Weights of a small transformer language model.
Size: 16 layers, width 256, 4 heads of 32, MLP 1024 GELU, 11.3M parameters.
Architecture: learned and rotary positions, no biases in attention or MLP.
Each number is 128 + 32 x the weight over its row's rms, rounded and kept within 0 to 255. Layers, rows and columns count from 0. Numbers have three digits each. The size before them is the row's rms in percent of the matrix's.

# q: layer 12 attention query, 128x256, rms 0.0384, rows 62-63, columns 0-255
# k: layer 12 attention key, 128x256, rms 0.035, rows 62-63, columns 0-255
# v: layer 12 attention value, 128x256, rms 0.0293, rows 32-56, columns 0-255
# o: layer 12 attention output (transposed), 128x256, rms 0.0429, rows 32-56, columns 0-255
q62 106:151151129174120154176079165089156092160106145169167136120106139109137188073118159157155095081060164089142102073108144183111128139154112187132130142098096141132228130147128088139151154123137157135097141135105202094119137137110118153142098109133060076164183166053125099071074148120098066181120149143150088123121140101126212120111125104162111138220100112102138082110072094101069105150148116091155110185113143138095066179141164120136189100104174123130131079126128119118131149142141148121112176130106063199154147129112114169089115088079116096169129143115145190127130128120170167091142120060120125122186139086151145112130139152136132106139150155093118122143158102113059106099122143048157143100163141080178102118131137104167092109075154105141108163104108125106143132146133168
k62 104:129112127155148101139098114111143080125104143151145075177089184159135170107091187136115162117143114169117137079119129146131182191102147115095164143168184156106170101094129134109160104130114116125127124115160094169130096113105036168123100092148105120123120099133075074061121055126123139107133127164076122090149157163137132156132078122097126121163110124140144089083057116104140114125178128115151064182143106152187152174183197152099135141105122091101168091148127148177161169108137104065171075100119092182124146124114154173065115072166110112157165140121156195138117094124167137106159142177118128117111104137059122117050111086124178110120120143177099077083089140103176175091159121108197139101187105142110153193147172151099147116124143111161170161134173158156144163144174114
q63 099:186126073069100149113167100111141041156140135091113117145156114126090197101149116165140164130072148064127137102081110141115133052120095122070124107099198088174107104192171205157140138170121088129180115143131123183111109136143109137127109150124136172125105127121095114162116159130135101149169158107154133144141123155104119168115104126127100121106124173143124142153079105161118115073112154134185118098115130157145139102133131113173084141111136133108108153063126138074165129151087157128134144108130106127141184115120101156095135154138106148103218181122184146151125166145134133127113152126126141125143144128080113081158192116042191133139115148088133175084175088094101123136124146116085097076173135170156131145129124054106068178144128203179152116202094144201174168060085113
k63 101:129186120108094182135192107147174151200192144122116081054104175124135234094100101101168121061140116135147127189131169103099172096093064069201134132101115096117124117124090141156142101118092162195098114118101179162077113138141130121113132162116124096104178131133103052140120173131130142132086168103158101111162098154148108114168163177102159130149175082111141110127149150116127162193165093095063100181129145115140068065084145138143100116166125129151135102089139139113126132171090086135162134060106134073151176126136158109106113099098110095098116188139132132142116189167121115108121133091176083167103119159137119166139147148089134097132071122098055148106137131083056130095085113166089097117159121070118129132107160120074124151122145132142101097139111097126121098152149166
v32 097:114191140139125155086145108199090096095151133129079089091129116208123115119078135125139090103127097192099183128091185115143122137178117122154175156137129111105129102103096134134124139161136141125151127097096102133162097139140133164175200140127067150115113131114095073086170115158134094142091096106115101124113119160174170169142184116164159067147158090074108116124157125155161122139055099114137086159133112118117119114059176143099148084155169123111059097121143115086148124127088129175169238126042141123112093157129155110120148172097076128109169110129158111088113127108126110161169162060118115108121138158156179102190089162120127138176105151082125175130132100177091139132104096210094154196134094096129078092132134124131160140155117145102109169074118092064140092167172121
o32 103:120187122195188090125117198055142213114105081154142074129125162152159100166104186146105105159110099141079130173132084164117147068175197107136149102161174103106139084123130148112068127149109078161115131062102135152181086071050129114112126154116102111179135161129100127117083148122123118117129140102125087126101176112156150118118064126095186098174130186134127140131142074104121118107133128159135104178101099111105134171103074092091109127166106086190139118099154142097138090117146129092128079143171134209105093058057105109154140139116146167152114182121127158136134183105146141148102131106151159099057116099112142105143149081148110088155149177143173123157117162118089131147185131119133121124125116125147131062110150105139134100163185125181112162184167137128161086178135092
v33 099:105155126147129152107186089128119150134125175185143129106124107102059133130172114194231084097154075087137112097099117085136133122130126149139101124138122136153124096116146084168177134118089215125096187147107109140123100123110126130171112155135118150083083184139163131134152131139159127120151098124105105115169142165097171147103137135120144121116079104180090190207158158203175130167126099135149095122057114147098127134101120158133221113089136071117158156134071157105151151141092150164135159124134130119164165119133107126117117105114127070099073117124162107158186109066189182132088176157138156116127097086120083126186101154107057160083113138104111193141079172159128121116174186135100121134173139168132072178085139148101165098155076108154062110158142146093105105138141146
o33 103:184131148133114159146097140143133111107157188067144051118176164105137156113128095131153074049131146069155174132140093107098109140121182074133177099147116117073111155101133163176122119152142131128066157127186136121160088096195154135139104125082154136137166169113109103140115108106149162137128132153183114115163125106176110121136084125035110082192161180122144088113144068159097165126130141105083164176117123066175099225117153168164087118160159126115070150163145120162152152129141146082072104178117148129181080103133124146165129103109169199141158056084162116146114143142089114169159093116129097069081159162127118131113145134154130134152099070172073199080116136079099127094121138123096105100139130121155131143135193129144127148111119088129091130144123148075115155130131080
v34 102:097160173133097136109164144115159093157102143159185134080148106165172127195117201105072118150198083122137137150139166124171086097100175133133182119122064162108150095094126141127155115155068195170132117146107163119125118121153119166095109061187141154148164085050127090114125133143120108094129130087170129114127106083167095083106141130054146140124158155194078124100133151099148087164104164070113154074143137131075024133169096166101111137142138134124105109089126074131133149083135135102120178143152106076150129100151126118163116140092112118070104119122113079109099137089122126100080118144102164169127135124076119155111149166137124175127242139192150112153160140136156076099144133122095110097142142168156165119137127080138079170122059091169160137129132121070126102174146116
o34 105:137109101116132148137124136132079125133112080099067148141154044150161116153123163110028142151131092064106095138074132110091098069181098033152167104112085179145170152135137164128156128118120095146080184128123153158132198139177141105108117113079085097122084110119143104164111116131140089120101097118174148134119111120145103114152099159148106104098128188078098112181140100168130147172087102098143131162148212125152068128128076083100104161134101179149161111086154104148162130102116115157109145101054117175100162133140097123171150133153115112109147153065049081117090138155143083138162167104128093126103083187134151142104195169081129115156137136219111156130139144143146129101125091110177133119121149119125159066129127152128053199146143143119091202134095129136135136126138105
v35 103:137093121086132135089091117101094131165150127094147141155150129114168102178096136174195169156126162144130109142087095087108160109147149107161090147116130088184117150102116131089097083171157087145167080111166142144065112144073144116146160069168138076104079120148136090128135176158110164156150109071114127081099125152155128160190148081099139155123107120101154102134166093150112129081160124148148101169122122147073097089222132123135073160134166132103135111142122133189071123129090113120112108129187148118107151127135093200111065083101148134133125112164130100145139086138207103142138157141134140117084103149197089165077107096209111155119109143181095116170167130103168105124147140122165145015101117103114129149141077078165173117137159061087138151120062142136055150104102109
o35 106:118161113117107144112066070181113161096134152150127189087141090162131143133137134097158159121101079171108166122179170070136087123078106143131109142162126137158175101152117145121080139229128127168087145183137126165101076151218137150098062155179109157099130106145096134145105091130163161056137151126137145123125175149110095181113125156162164135096123082124184106148167117115063138080115118089094129152163069172146125079102150102142146158101151121122080154172137072159140111131143119154085166132125104107167171144105104097076140115095135124096158072185146108143151132167152125114143166160108115121122123078152076176099152157072146189143117114069141105151130096128137136144098086102150066115136106128199147217106086145149130148139141160104151222183183117141141115161120137
v36 100:144127126131178091135154089155122156160174134141101076130141061130103117101132196110119154042142162143127116102113138131112137076139134094141158129143087096157142185095134124110118170163129142155173215089108125099192127166167131153092180085163178153031088097116163103122145149121123121109130190143166119103094142131213140098092158097151185189081186134195191179104157142160144122094058132114105133133163144088132177128140170181141130122121147058095167181109160188146131124155129147190111097159131100084153135133100159163150174130103076150132094145135170053063131127105085121131060148185116147116112120087128110087133098130120118090120133097127126110090106163107127058156122137168135121089132114121159133105104134155083109131115165101086141115145096067146150118158108143
o36 104:173141137116082139052099178149125175119126088146127119161079094139178102191143106121123117133114129128110127123140164114124124111085182120227193132160128156181124077162094143123088158110098160122130165091167174148216149140096158143121088144074108114137143193141131157118123061146120160097187107096168108148167115118107137134130181128083120114169157116107130094130153147125102159200143138119116131158124159081175144187220113104235127137080104177154108111210086110144155102125087167088116150152127162102138108155168084164108116177153125161151127153079090089133073093100131165180130150100184137153130117088108119136115119178204087114125060106169181084112152121139166098093123155140106108108140165128130097131075110129129148078105103116141130141130154100110125161142150141
v37 103:124154160138108097155084128132140104148158094128123134126099140151134082130158103117094139111060174149124142134136137145153176166119086097120171184095180145163107107093146092149145116111090124148161174090138138136184124098125209138173115125134131087113106148106146102107086228048176167189148171104204083172127136095152152111138117104196148106128117142078144115108142096055077137123181126102141124160143061108133132149099104106107139077095097130103150148166139148196102137161117104101112098157173166140107156161102123151098090135083088135112169066092097132174081131177130151170145123103190104168187104148085156086143118136100103152135127188147158078164174163145111102173142137169165138118143113094081127057146078109163177152127169152128114124078151164179166095069155161
o37 105:116137170150129084080122152159132116140112116103131126120121100121182169129164161172206170113103159180077157099108173134119177139178142118100116122159103099131102165068149121077150161171081067085189146151142092154164075151131090122200112105126164130183108097169091113104121163133092178094137126111126116166124052095127134141110136109180106124110074125138185121156164114133114127146169147023130150086137111142122126132128121073125145103140112160087196088127072144123058129124064117144149117125101153110157160037081181146111151132138085104137111160119156169145118168147178107119108111124093143056127150115091172158165157105128122126119122157094157097065122114050092117159159090171133160176145123099134171132118091080138119133181147118065113180140108144161184154077122112
v38 105:138070064106107134135096079115160127192165173108090162155151143104111099101143133112096124157105142105138189172118145105161079083168163100141149134167144147056127113165120123094164173087192103159055065149169111129128146073113140141089110105152138158162182113123104130081161124097101124093087086084109127081069080171167119102155126126146142104118133119120130148120162121169139074129125187133154089106150115162148126130123143137133161166138125155131144097180143015145026079046112187120081158095145142107141157125127193158147170155116157129132182139123134084114145161147133100142116132091132147124147119159144170125142125138125097172160140180095150125110186117117169105105145137108117115167128143122109115170206195097147138171079118178183105155059158169110192129118129114
o38 112:149149176114134076105120104097108127085123157146086107130148135048085099118080147108121159126108113126053123190126120157116105138092144127143117114105115123110131162116126088142134173096122146133125128149092135114105120160185083109075157134115091077048113141124097157148170153097125072120125145080105127093114124150129125112134122158180139127097134196165097130109117170146167063105141086103094074093169132180130155140071155079160152080132174175148129061121174154082134134089099074204173177123081165141079203113061127152158145077094160194170111106140132171110174155151151124163147152115093110120184148126133130094129176151152152152103096156154152105172080157167150129153178186051079140109193109140095116110094144080117122105140107102130155148170170158149123134067161080
v39 101:144124087166094140139106109154143121127059119172112137128145074074143080091105052100129146187140091185134111142114120082145106129182111070119129156095078137130081120107190120215102180109158126115068132111137071123139113053147075085106107104104080087138150148196142163088045079120115098099153057127121114111090121132127114166143137211114086147115107138146106150167163168136108165167123154126138161161133089125110101136102148104075153134100129126170115147111124119095108121178166154101156099121164083119100145144171141187119144147118156109124180103101107061094106132093121180053126167121110130115138076152071186162169067131100115115185136093127147168090151172092118129161157124079093130154137121162176079078110198161093119097102126124125128183122141135113119115166144125
o39 103:188114110167149116112200121088131125113129131153148123126098123103122099120132125131164141090091156158138145183103071115038065095122119117121094168181109124141143142162137126117150157148116190054145167115159126193102050128139132103157139025116166162110149093123152107170142082127146098091084118088103168151159150088150147118109123090100123116111103158149074175104121062109170121063106139117124131127164144171068209133091081189185115149107140167143152081131217119092139137069152119142140102134155132147152119130141092089185143096118164108073115084140160222168112125097102168149103135106120096172123106139103128123127128139102089129092150160126095123082052121139171127134190154132109080106129147135113131175087129092145068146121114083116115113147102101077103160177140104
v40 107:022071109165112091162110158112059105192126112083096120202121161118122138123124115109145083168128114142151087151037120092140155111145147126138125159151112145066112104181082162110106155109152129129124173158105153096122119112129143119174180147137052176122144107154136131144143114156168140144138091157190179135118135114087168128144114083141129063061132099146135122057080090166149169156172153087144137149076115162159152129090092072150139151084125134151092128139141121122128129199128122107196111107137123118104072119080095149075182133102102100104123137069130102144086114122181041165140075088150081123122095074113154125192054095138123122146117089142100121114119136109077096139158154139156132146149156147138094104096062132129126118114092118125138117099106084191097141080115077
o40 109:125153154131078123096176138118116097200142106105133130173090145107130147122110097085077178115149106137100112091162109155096125083172105119112115100116146104176120127098209115115127181091180101151146082135122161160122060079098205122148137091178115074167174188086172087096139118186148127125153138112079128146135168102099150181151071072164057083178154101142161165056144103162145159111154094128104141173114138155123110097097154135172086154068130074114117131106161121158126139127141132085154112163004126190165106120127085117144131141063152120157142148110153180126136092158142130132127164163164183150108157065101088129102106088130156153121170140116103142154135131087138091140162101092139105158188104092137141053128082092120179137167138149122176104124133147098129117128124094
v41 097:142046120155135129174109109181185142130153195122104086123107105103131141130105154097210104128128136115137142130159075134099105121156147152171098140163108086155135144150129109188155170136138182147125177101079125081098169144109158086119111092062185145143129137167100085091104102051128107157090096098157141128083110123083142101073145070182114126129145135132162112180112151111117110132080092149143124152147112096158173134123144065069137152126195144173176133170181115119170100114147128182107152132123145118163144116116073130038168099109182174122060133122194112156138097137192128120117161153108141091098165146104111082121111133184121142119100164104090166150079133092105173139134160126078123104100177196149095193095142109112133137079158136141088115190069111092130165112157158
o41 096:121103185123117155111148098120105171136159100098155149132125064148120147090158108135178108183171141165079191127166154197174119133097225153198114164087139139131110119143111125133073158079114164111117133177126139092117124064116122109121152159133099111102140149093105076071062117098136105083117111067169116127141186116095171185206133165071137113192131132145107110131097136090145113149118139156121114074207102099095096141152222136107125131107144096132182106114145096147137117110140158147117141148169180144169103147124122117099178064129073117146181097107118098118093116057115124141152100141140129056180182106113144154111099135093155103111158128134091168066140150122101121140080105078041104138141115089109113154129146084121103117153112128116178119167128150106162176166160095
v42 105:128090149145126161131067071073146126160106086110086146134115112156113132133118136092159108174156151101167171150187142105071143169069166137094124166162128059110113092148122126102138142148183153129119145115119118131129119160136103131113157153147118135073098116151132123082126121153134139129102113077113146126105099133109144120112074215106164122132139150144170124136134094124108143131160112154148100158136142127056185153102148158108114083145087190144209193148131151163173157241132138148105147098172142118184131119105145167125127128076130117109082157141203134166053145168125165223100159105091163136160112096116149084151116132090149077084131137095154151133092085162105155112142133003078137094109156153152113124116127175113075163148158169073103137091087168076149122081133137
o42 109:145146176175127161163083056124221119151086166125153144133131178154139096153126140166126109126162152146120108144175138180153129199085132155146102034168152130159179137138166135175089194098073157145101134107171134135198093082114133144149130120156139096145107151146158070127133178140140112097109129069104155109123103129195156129152152179160098159186140116142202101169121123090127077096142121127134081147083171114129124110139081163124098092069180134087211116133143102177098122176106099151074133140118162134100166173096126101130130154127134133126111148081114143082093121104162156076153146113093091099183207129147125131145154160152128072129139084120086122079096113118155100106153193110107122169165116094086086178102140178163126117061150131102165127137129146069131131146133100
v43 119:138086146166114112145144113153162127139088145145117126108201118135124081153146100151128156142099152119100104106164128133173139088138144133104095109175099092152100126146209081162142148118102153124148103120075077112143168134088113147130087123087136094139096157126097139103150140130166121121133146084115125195080100116109150158120121142127114185117111142136141149201124142109079146131131070106145117179201138180132154098139116096103143116051194134099161155061121130129176147116108141074121181113152164131212140166133134085069113109187161117136209135151098099093171143055153143103106100182153089125169121177065142170162160127106129077130178132120098178079148081109103180190174103151109167131171151107204171143134138149218099107081129135097132157190099141142118153109114187
o43 119:187181152163131158169103156142151112107166110085114171066116105120099099123123148090158143154132163098096183051154155156109124162096111130094131180094133103179113132116153105107156156184096182111114149093150127103161157130166120101129127102115142169135145087138069114111118149148133121153149130148072152147108168127178156144141145069073161234132089088132079127048097081103150119089127106065141087113116182139131112153136157127101152176119136137112090102081106066094144132125158107126095117109148134105194147151146158133083113146135080134094107158132152119235085140117181138120138100136106149106103109182051140162109204119159116084081122145166069150100094129104145112134108086183080144139165123160130143185179212118100114166148119122055120114103153122122170108152163124
v44 098:160103135077170113082171106130104117149170191099102184207000134088109173063152155150135111131154132163151110103176097092127167104117143127123086142137151107089154142106130141137143098156141111173116115132121140155102118138127138135133155188092133184145168126128122079147184080112192176110176130136096127117113141141122181161157124133081114099146153146138129123126116104115121179137129166140060149151099122109148125119103130041153084150162150133150192106180105129167162099092094148141127131142151149118125172121122097147117121149093143116150101094080132205099138117109118161162131002070143093149133116103130096129129080103128068109134138083065096104140105145114118185131123190146112148148069169112072140114165063113114131108095145118128094120084187107199163142177173127
o44 102:085122110131084108101156124134200182130098136145109113112172118092099200113148098132133102151134142126136126149130121108129140151169148111125117113081154112151067148119185148053144142060192137133077128103169132081071093127160108109126137093175182146158073164124100198107075148145122079096173100108085124112116105168117164100126134164177131138184089070094130091150112143137098151059131130135089169123144124147159196118126116200125125144162124137150160148174104137074161121178119140102064177091160120151153101094155129106136105159083175166164167139141130171101196122162097101081154176150159148071109130158115094056106134068143162132154084120045189117161174150142097126144148131110138094134161108143118109101134107112060160122168145133188169171126131122153185160089086114
v45 099:139113078125148117082156064124111086117160162106137080126117117151124146117099164147140159182095102139125137163147140167098108133168168099143164107117160103119155184105075142085101095109118082098193123060189099159130151121132189163143164124127149130165173088117097090121180141080087127132204132120144135117142156117188107147139065160116111140163141113152129179085126143199135127095142104163135199141149131119139144158137115099085153136123116127138107101086113130170126104082113110121152115115221153178063066132128133073144147155141127150170086067154154156107185152163134106117144164156135126092115159084121091093087133138164119148150081169062200066190149176143185070101135124163100113107077146143106196109173111125110178159185128082147134137108108140070069166113156118
o45 104:130144072105129121161157134125083118104105103118162153121165138080135141133188146100082110136140052122114121220122181074127143155112114105130220126119135153076079155153060081155131097098101050130130150147122110150098137103080083148084155141162132124117094115111157224129157137067096110081091145118152133135107191155103113182118138179104129108082146143119092125163191166117153133160151147156106163155078114105089106133108157144143127185115080130100107114183123158092124065185106143109137158165165145103108169102082148144165126202110100125143160094201139111078119149078120109103117149145160173079126100086118079175088155086149106142169116151109147104101124138134171162193069114092170076140145095123134146170173150086124153144132116098107128123131151098132124058145171088
v46 090:156228175099154175145091073129079114124105064113090025096072110116145168108093153143075097129133141079130124131130182118133117097127103122149136142145120097151108126116148141168146117136207142107147124068120150176200111127161123099112144113071120148123064137139098108145145187128092131168064060107100093167102107141093099103088141136144145135136144138117096141107112158134090071128140093144145112180133116089124115132137135110068121109155174125162145159132053168144178125148159136144130152140097165144191105122141120079070130127082154142162114118139190084151100164145051167172055168088136146076152105147095097118135084098117107129113135106163093113114105135143130072085138187131051103089124160143081143145107200177120094134100113155072147081139109072112116106141143128
o46 097:092170179109117124146085143143141097126163095122087123140151129118143123152179139189084098074193165127112130160115072151133075155147171170186183124121122198105190106136159151159065086120124123132135129100135160142116171156109066188131095162120111150123121156111102136088127133138125136050086065130133148208153136116159095188144142123066196084139175058150167092092150116104141149140111133134141114082109195149111123137182115148099153130118064091125169080119101055097128151159128126142103111130160128156148183168065137137147155132112121150140120129086112163076168154040175162111124159088088120140119140109153200144159116066171131116108113127110136106077098111132091133154123131159109109152095159126045097099112107122175113091113183163132084186123144104110132120111154093
v47 097:143169114071160081128149115120037126101104088178138109155120164130174181133109195073085119175076120081134148155162145081118137118115101148065132142099136110102150096141108133137144089164109075165116144108155066135154148156097131093076155109149137143132123084103079098159101111118109140141068083105145151148119143098114129161085106132125085142172120109124085126147061169126153098168105101119139135150202106156083159167122103155175093150161099120171106144131085172131148095150118158124059100178101067165070114169150137149116069129091188116161107031143122082127080133137132103157115146095137054155128118156204110085142114126091180137086124151172165087057088151178115158081116095140121187078107129159155159119129133083130114140160095138143164150154181153129108151135150165
o47 103:109124114097086168149154153112133154126111145135110121141136097119154120104171143154134046137120121124132138180079077182143147139100150166156131117118149113161147120190078103102077111131133131109081084096146144106040177111071079132128074080151108108171107088140055138139109119169089141139166136084056137108123130077164121146119101156181122074089070131104128129108113135148148157080149095177157151091068047171121133115153098139141144171107106162091132175107170139147090118100153149119140107164141078066136194134119118126088102082162090094174148165140135118097157139173152129090190123077126111136152178176212129161173200109125195139163171150158134163154115113112122141193126158127140110143073134084155135139161070175199085118146138144159118117112096157130124121151173174
v48 097:144102131163091138143124132134098133127143140150150144125105133068066123118045130104142086126124117120164131141134139198129150113124093113142134142089123154092109080142149139170108104099150133123107091121132088057138161104156125131116178191128173146179152149122069174123108130207082100108102131174124177100143147136083158150138080109178031132175145174119119150092104143140143152132134067193094176160078132119092190197143171070064208111131150093157070128106160123102179101139135150158125131120080116131126053151100126126154152160142101164106065127104058150148099144078118089139090095061156162150166144105155100132186142131139126157119103096113182159159135161072135137083087117096149153137127111147088124140122075087149153091131088065101088119147154160113129070132140185
o48 104:126089116120163102125114102176050151146121126127110074143093172135157104177105103136132135142167111194163101151097116169140083145131109155146123139087130139076128168120146129118118064085220087154134139097104125147128093114125107115116133116110071128185159094156148138206149172121132072103112132099100116151084069133111112121125162156101110109117140132101119183102125156135126123161168153166166048079070083110138133151108162180117173087039081070148087141117117129078128090132123196078149112159165103127118126084123120177180083120102170094173138136125186069134157178132153205148090143143158160195109149139097136113070111171107118181130118093103108215124123130115168066080168081159149112156141128129141073148148133102123120150143199115123119108098078122132104159146131116
v49 091:142140075135155133097140139174091066099144163086156124102121118112178082107126106105091153146143143174134126104127128128110084114103098076141156102138066102116133169097142074100139138141129109143129132110147146124105165085050148161112105088176134144143147081152105102158177111124115129107090186105109074099144111149127075066148160151131112139164129118121129076157100136152113081085195092045120150179161145119168138067188109186138128095161110130136128122108160120149040130100132047098157094095115184199099155188058111116112063113067147141100165132157136136118155145154178090120128123137091157134216133128123124129082143140118140118106141141126141004116098086157135180125123102080129108118133113091082153079117123167166123109123120175105149178080153112085186108111109125
o49 098:169153130086182110148128145133104153119141088125068206091131128108118135125116170142114110103104099148134156161177143153164133185120154163101146110143040115145116138108068096068082136132102108141154075137125138152141144152100167192089091102107143116131119056094104116143119129148085047145132180154186125075076097109113084057181119145142104129057142090203110100138153175139139148100139149163129059155218117128100148126131084119125165142107129131098114111148090154136150140065128118127085115076100130116088176162088124123139135187173093151139068106186145139097122114164111088112132125090075133103039135129129110194171146140136120134163122073092164102156112177107123124155134144122074182193148149163125133110119095112044085101107122138125164093155169145125141117099146126
v50 099:110171097069165109103157149172140150119138110147110181153166111159114110170109085117135088137092105110113087132109127137104082145112128157140101152130087133135075142119134106086118073103105087166055174097099207124109160152105098087102088162117153178066128091126088082070134178191098106146110112099107154093103099147153150097096142083108149147168064146083125157193137117135145063123097171159080131152137136163152125176155128119172146156141118113089077098185179091082127166087152166126116142161096118131156183091091141115124127133144153150123096090143185149138154079113140136073138121176114160107152073135163073194110117134116066193103083149112179118118130080160109105075178063137060102071103150170117119174133176102068184111126153101155132111115128119168110104127112105
o50 100:065068140147211103080118094126092070140113125113132149092142113125151151105146184072164122127116097130137171164109159133153108077123149114126094073099135152158119089154106113219109062097139134146067079117152129138128141129098142113102169157099175077094151153137125143153111093139109144106100133094111097100147101142103100126111118233126162088140131133100134106056107143134106170100106107160066110140141140147140149133169158073179186071164121149140141140140091092107103126044111151189116103135165126165092115209162138107148105137170133185128132096119149098110132185147128080102170118130157047127136187164142178136054115133129212122111099097156142151088098104128094167096106092146163169100088112154125159129149135107189156154168096084133126133103132139057167126143105158
v51 111:094075093168076118109073140152111180168059136141125146140155175166103115104146060114115155148104168168130214048101109108118167142122118177167166093091108067126150133126136069053160143128134143129129130075120107156139066155110129106137135198128169148112147146177122119041132134115131147158091148087124066127152113140118125118105170093142108162159082143123112078059136092118102141127138159102175061091181121140114223156164144163094074075132126122128159133144144181122103131096089166097100121143106209121151117114114168158098090136102110150111163127106123138127073114134136234134141119129083119073117147137103087131183113108090135070096124156108128101101151129163106183136066129134143158138174085091101134115132130153162123129098155152143160135123088144152170150074156123
o51 114:143145155125136158162085193063176163156090122106110151122070106120131136101125188128141133098103180165120137042145139159115176113131105183113082148142152117153168143126084077111129109181135120146157105117121136118142153141085112141161105146161170122108125199153109089145100137082169146189143214125148093167192135098091112103167108172170114153150067147169144156129136125114092156076132063113136144129128160125111200099085114161109112087170119126124183143155152128162111128163102112115135140142182190126091166176140134179089085131104129080158128179145114138168088156161164181185173165154110093127135130103097090146134202132132090057079055087108121119147146139076106059143126136078129133146133167129164112108125167132085078097116185136096134111143171114108210154135131114
v52 097:115165100136116104105204140098131146109133073151112102116149103123150120065144095120079136120119091124097124133088127158087127102177103116152139168155154165132131182152074112114100126124157122110124051152153109129106086141137148107061159082077075104135192112065154175106127133122138118114165114163190120116103189075137130127128139186105123113116107112188141156125126106204110141121131162155145132112165071110152228113124108158135149131091092092191106098080109149110069136119204133133103069140128118138154094165122117188104118144110155112119149061188205080090134149117055124151104143078118141174132116109129193148130105169153118139159166143107133164179146167100148160124090128111136145144138202147064101151112176142133123130148152087148179148048120155065163163121156074
o52 099:158153145094135142148132143153132091131083121155138082140173095050175092142180116134154179125138158109138205179097115101114151083103061104159160085126098178085103110165188121127101136112115123086205179072138115137141177037155099100109155080102140158159073107143172064192154105133109193117125170157119132094126216159077091134153086121111160130097138171152130164104117158157194093142109103124099127125122131177123141143140063173152145151083135149067157153135186150109110160105124149113105104136103138124126125149087058082153100097122143121196105081192077125126123108123114087167087139145101094162087095122109114129155157126142139145096115138176144092147099135126129124144085148138106127114162120147119087155098098053170209106143131117191124120079097124132116105096113121
v53 097:140103118112116148119150133127115159082133126154114103126143129084107131108112110126108093145192126151180110145156086172074149129158090123138139129154144104085143107080113096139096089138115239130153143152132107134124161122106112051131130118106197131110145117171149084136143151122164220090151122136082122108171143067052072093113107143127097163134180117171096105155148155162181089155127088111098139101128061195163170121219100170173124184110099094084120182142137163040107162085193132124152128132102076081103136139127132125107136124133165150120119074147134139082128107139133122096114108209094089098106165073177082128130150134172143136154142055123157130153179106098166164085063138126155088114164142143098165159131147102109123120161165145193137111100117104105129134078183123
o53 099:104079154106146126158125148150148127128096115159095131080114181121151118115121128057128150126090084070129102125093177108163119100166085092134165137116116153118128236127031118104123104101129111132154084102140119143112127104188090163079173143136145142186185151148093144153121106167079096100127127181152106058170152118107126067168166161028124111104152105150147086164170131178176100131156145157108182098136128153116120127104110176127110105144093146162127152145130201133080146145165114140129132157176139118175105180169125137144161107149125094141106134133123080194075128155120089103139102131151106065095109086157114120141100217133175132128172091129108135133136150154106097158075146108172109153054094123083104118122130095170134094079150146097128097108157160031150150092101098
v54 099:119176150156130164123091098155129107154133165130152114098129108141094163115130164143101126145139181113059151075142107122092129158155115134104119103097109155142191105134080057000147135121138188149169099187086153110142090160123178120107073095152116066138098086126184121068151173079084133230153129119182109189143087141137121032123138148152145094122157122067153085175121122147126141187120145157164076135131109131118121148124112148118163121171106153097161140134155143132060152119131144125143154118088130123122103159111122087168132141120101068129120132115121172149152112138122122177148085157105184112148184122181091102112112106109107166100163173133150095155178122152137126153060090132135138177137187116129141183153151103151108131207156116143112111096080080089166165120082141
o54 104:099112130097084122180021152124113081087098100115155175105119127191153081134093143080113125068122165150128123122151136115156154164103116135097188119144153090083129180121085183119133143122087115193162101146112127040136140151141132133185102137146103145146102138166161153097143152100141143145137138163132101152107188109091139105129101119183147139125171140063147031092123173210161105161048159179126159140151181075060097109080067090085096120136128139139142147138059151130093113083075108136129193152070123137101120146084140098118124130107109081142091125109160120138052157142138109149139093103072106161119132113115115111161149173103115123207148120115131148096150094170133123098114107116113138115163110135110198107110157079123091135166125195168163159095124118107129151094135112
v55 093:141119146151117104114195113090136152112102129145139186102125112187126120116128165087138119085129097135154097151150158145194128133114100154136174128115147170081150190143108123139189171143113132155157122142138107111164171121175067049191090121137051145088153157161122147130103105140154081179141139125116135175074121140111092133154096164103086111105103126163096157137150128097101157143140121105128093171117090125170112101170126214099066103015092091099123158115126083135130168136108122121148140124135100146097122121050140085173111161159148142171135116146095120141147108123134175141091161129116166140134167072161114143095156119109093123105119129099168122103102155069164128137142200125134173143118095168157045120175088129045083140200085170109095123103184175145163062187092134
o55 100:194119095146117111159088147122137144189116071109135118128171170103134100173190108146084047120171104129157097139147063149127151134121086104148114187171166170185146107073124089103100116153177151051150117105104111104110082107090123103135224109131139108147110088078130136129122119068089080156123152150137145136153074096140150148164091111130092151096133174064141134153099085131106080167181186095100181112110139162129094082153133162183133124090164148164064161147126151124093117149126146097103132177113107098142123111176145147165197113133159139087069157100118197168110167134106126158168132127160118145098191136171197140162115151082136117125157163154160066115108086108106151129146129094159143144175092150123150117106122149115154167093090059136112140049100095089112124122144114
v56 106:151161108167161091128173094182129065137143156124099086125099088114074174156085132153174136107138135118152155094161142145153143105098113180153094146158179094140127101132072125117133133091154040076156149077102129125152123154113151157101198135080136149150168157148143107156178167141125106130093127098054097117138134144141152093103131094139093066153083098098123154098088109151119130158119132156088095131151136114065173154154139095127187151148119156075077106057108208172179140041141117160126189152137206120137128129125120133106167177106093139084118138147118111107134154120089073133098100098149085095118138160100104097113143155170089113056116135114164123114075137087130081114136155191138119166094105096137126171207102120141179103157081130176099149122140147111106075124163209
o56 106:128171123152135116080119126155144158113136084103180153139085097111136122159153147086117090123140103135113108164127151140148108122156149128079172125099126115127156202138135127109094097093112127192139105039079120110119178108123115112089096110094118127152140134166106185086169181088129136116087062092132139208107126117073045154162122127146117119161095102105138152101158102106131123130105143153119116109117064132152135147156118075127136124190117085161078145092086107129161093171141092109114065162135100176129139103101131218138132134161128187163163152117107155079186093151134201199151138079129215166126186153134133113151142051157145102154088123146133154079175185153128141161114085122101116160131086134115124108205142086107126144070121118121111168143052069112093146107091079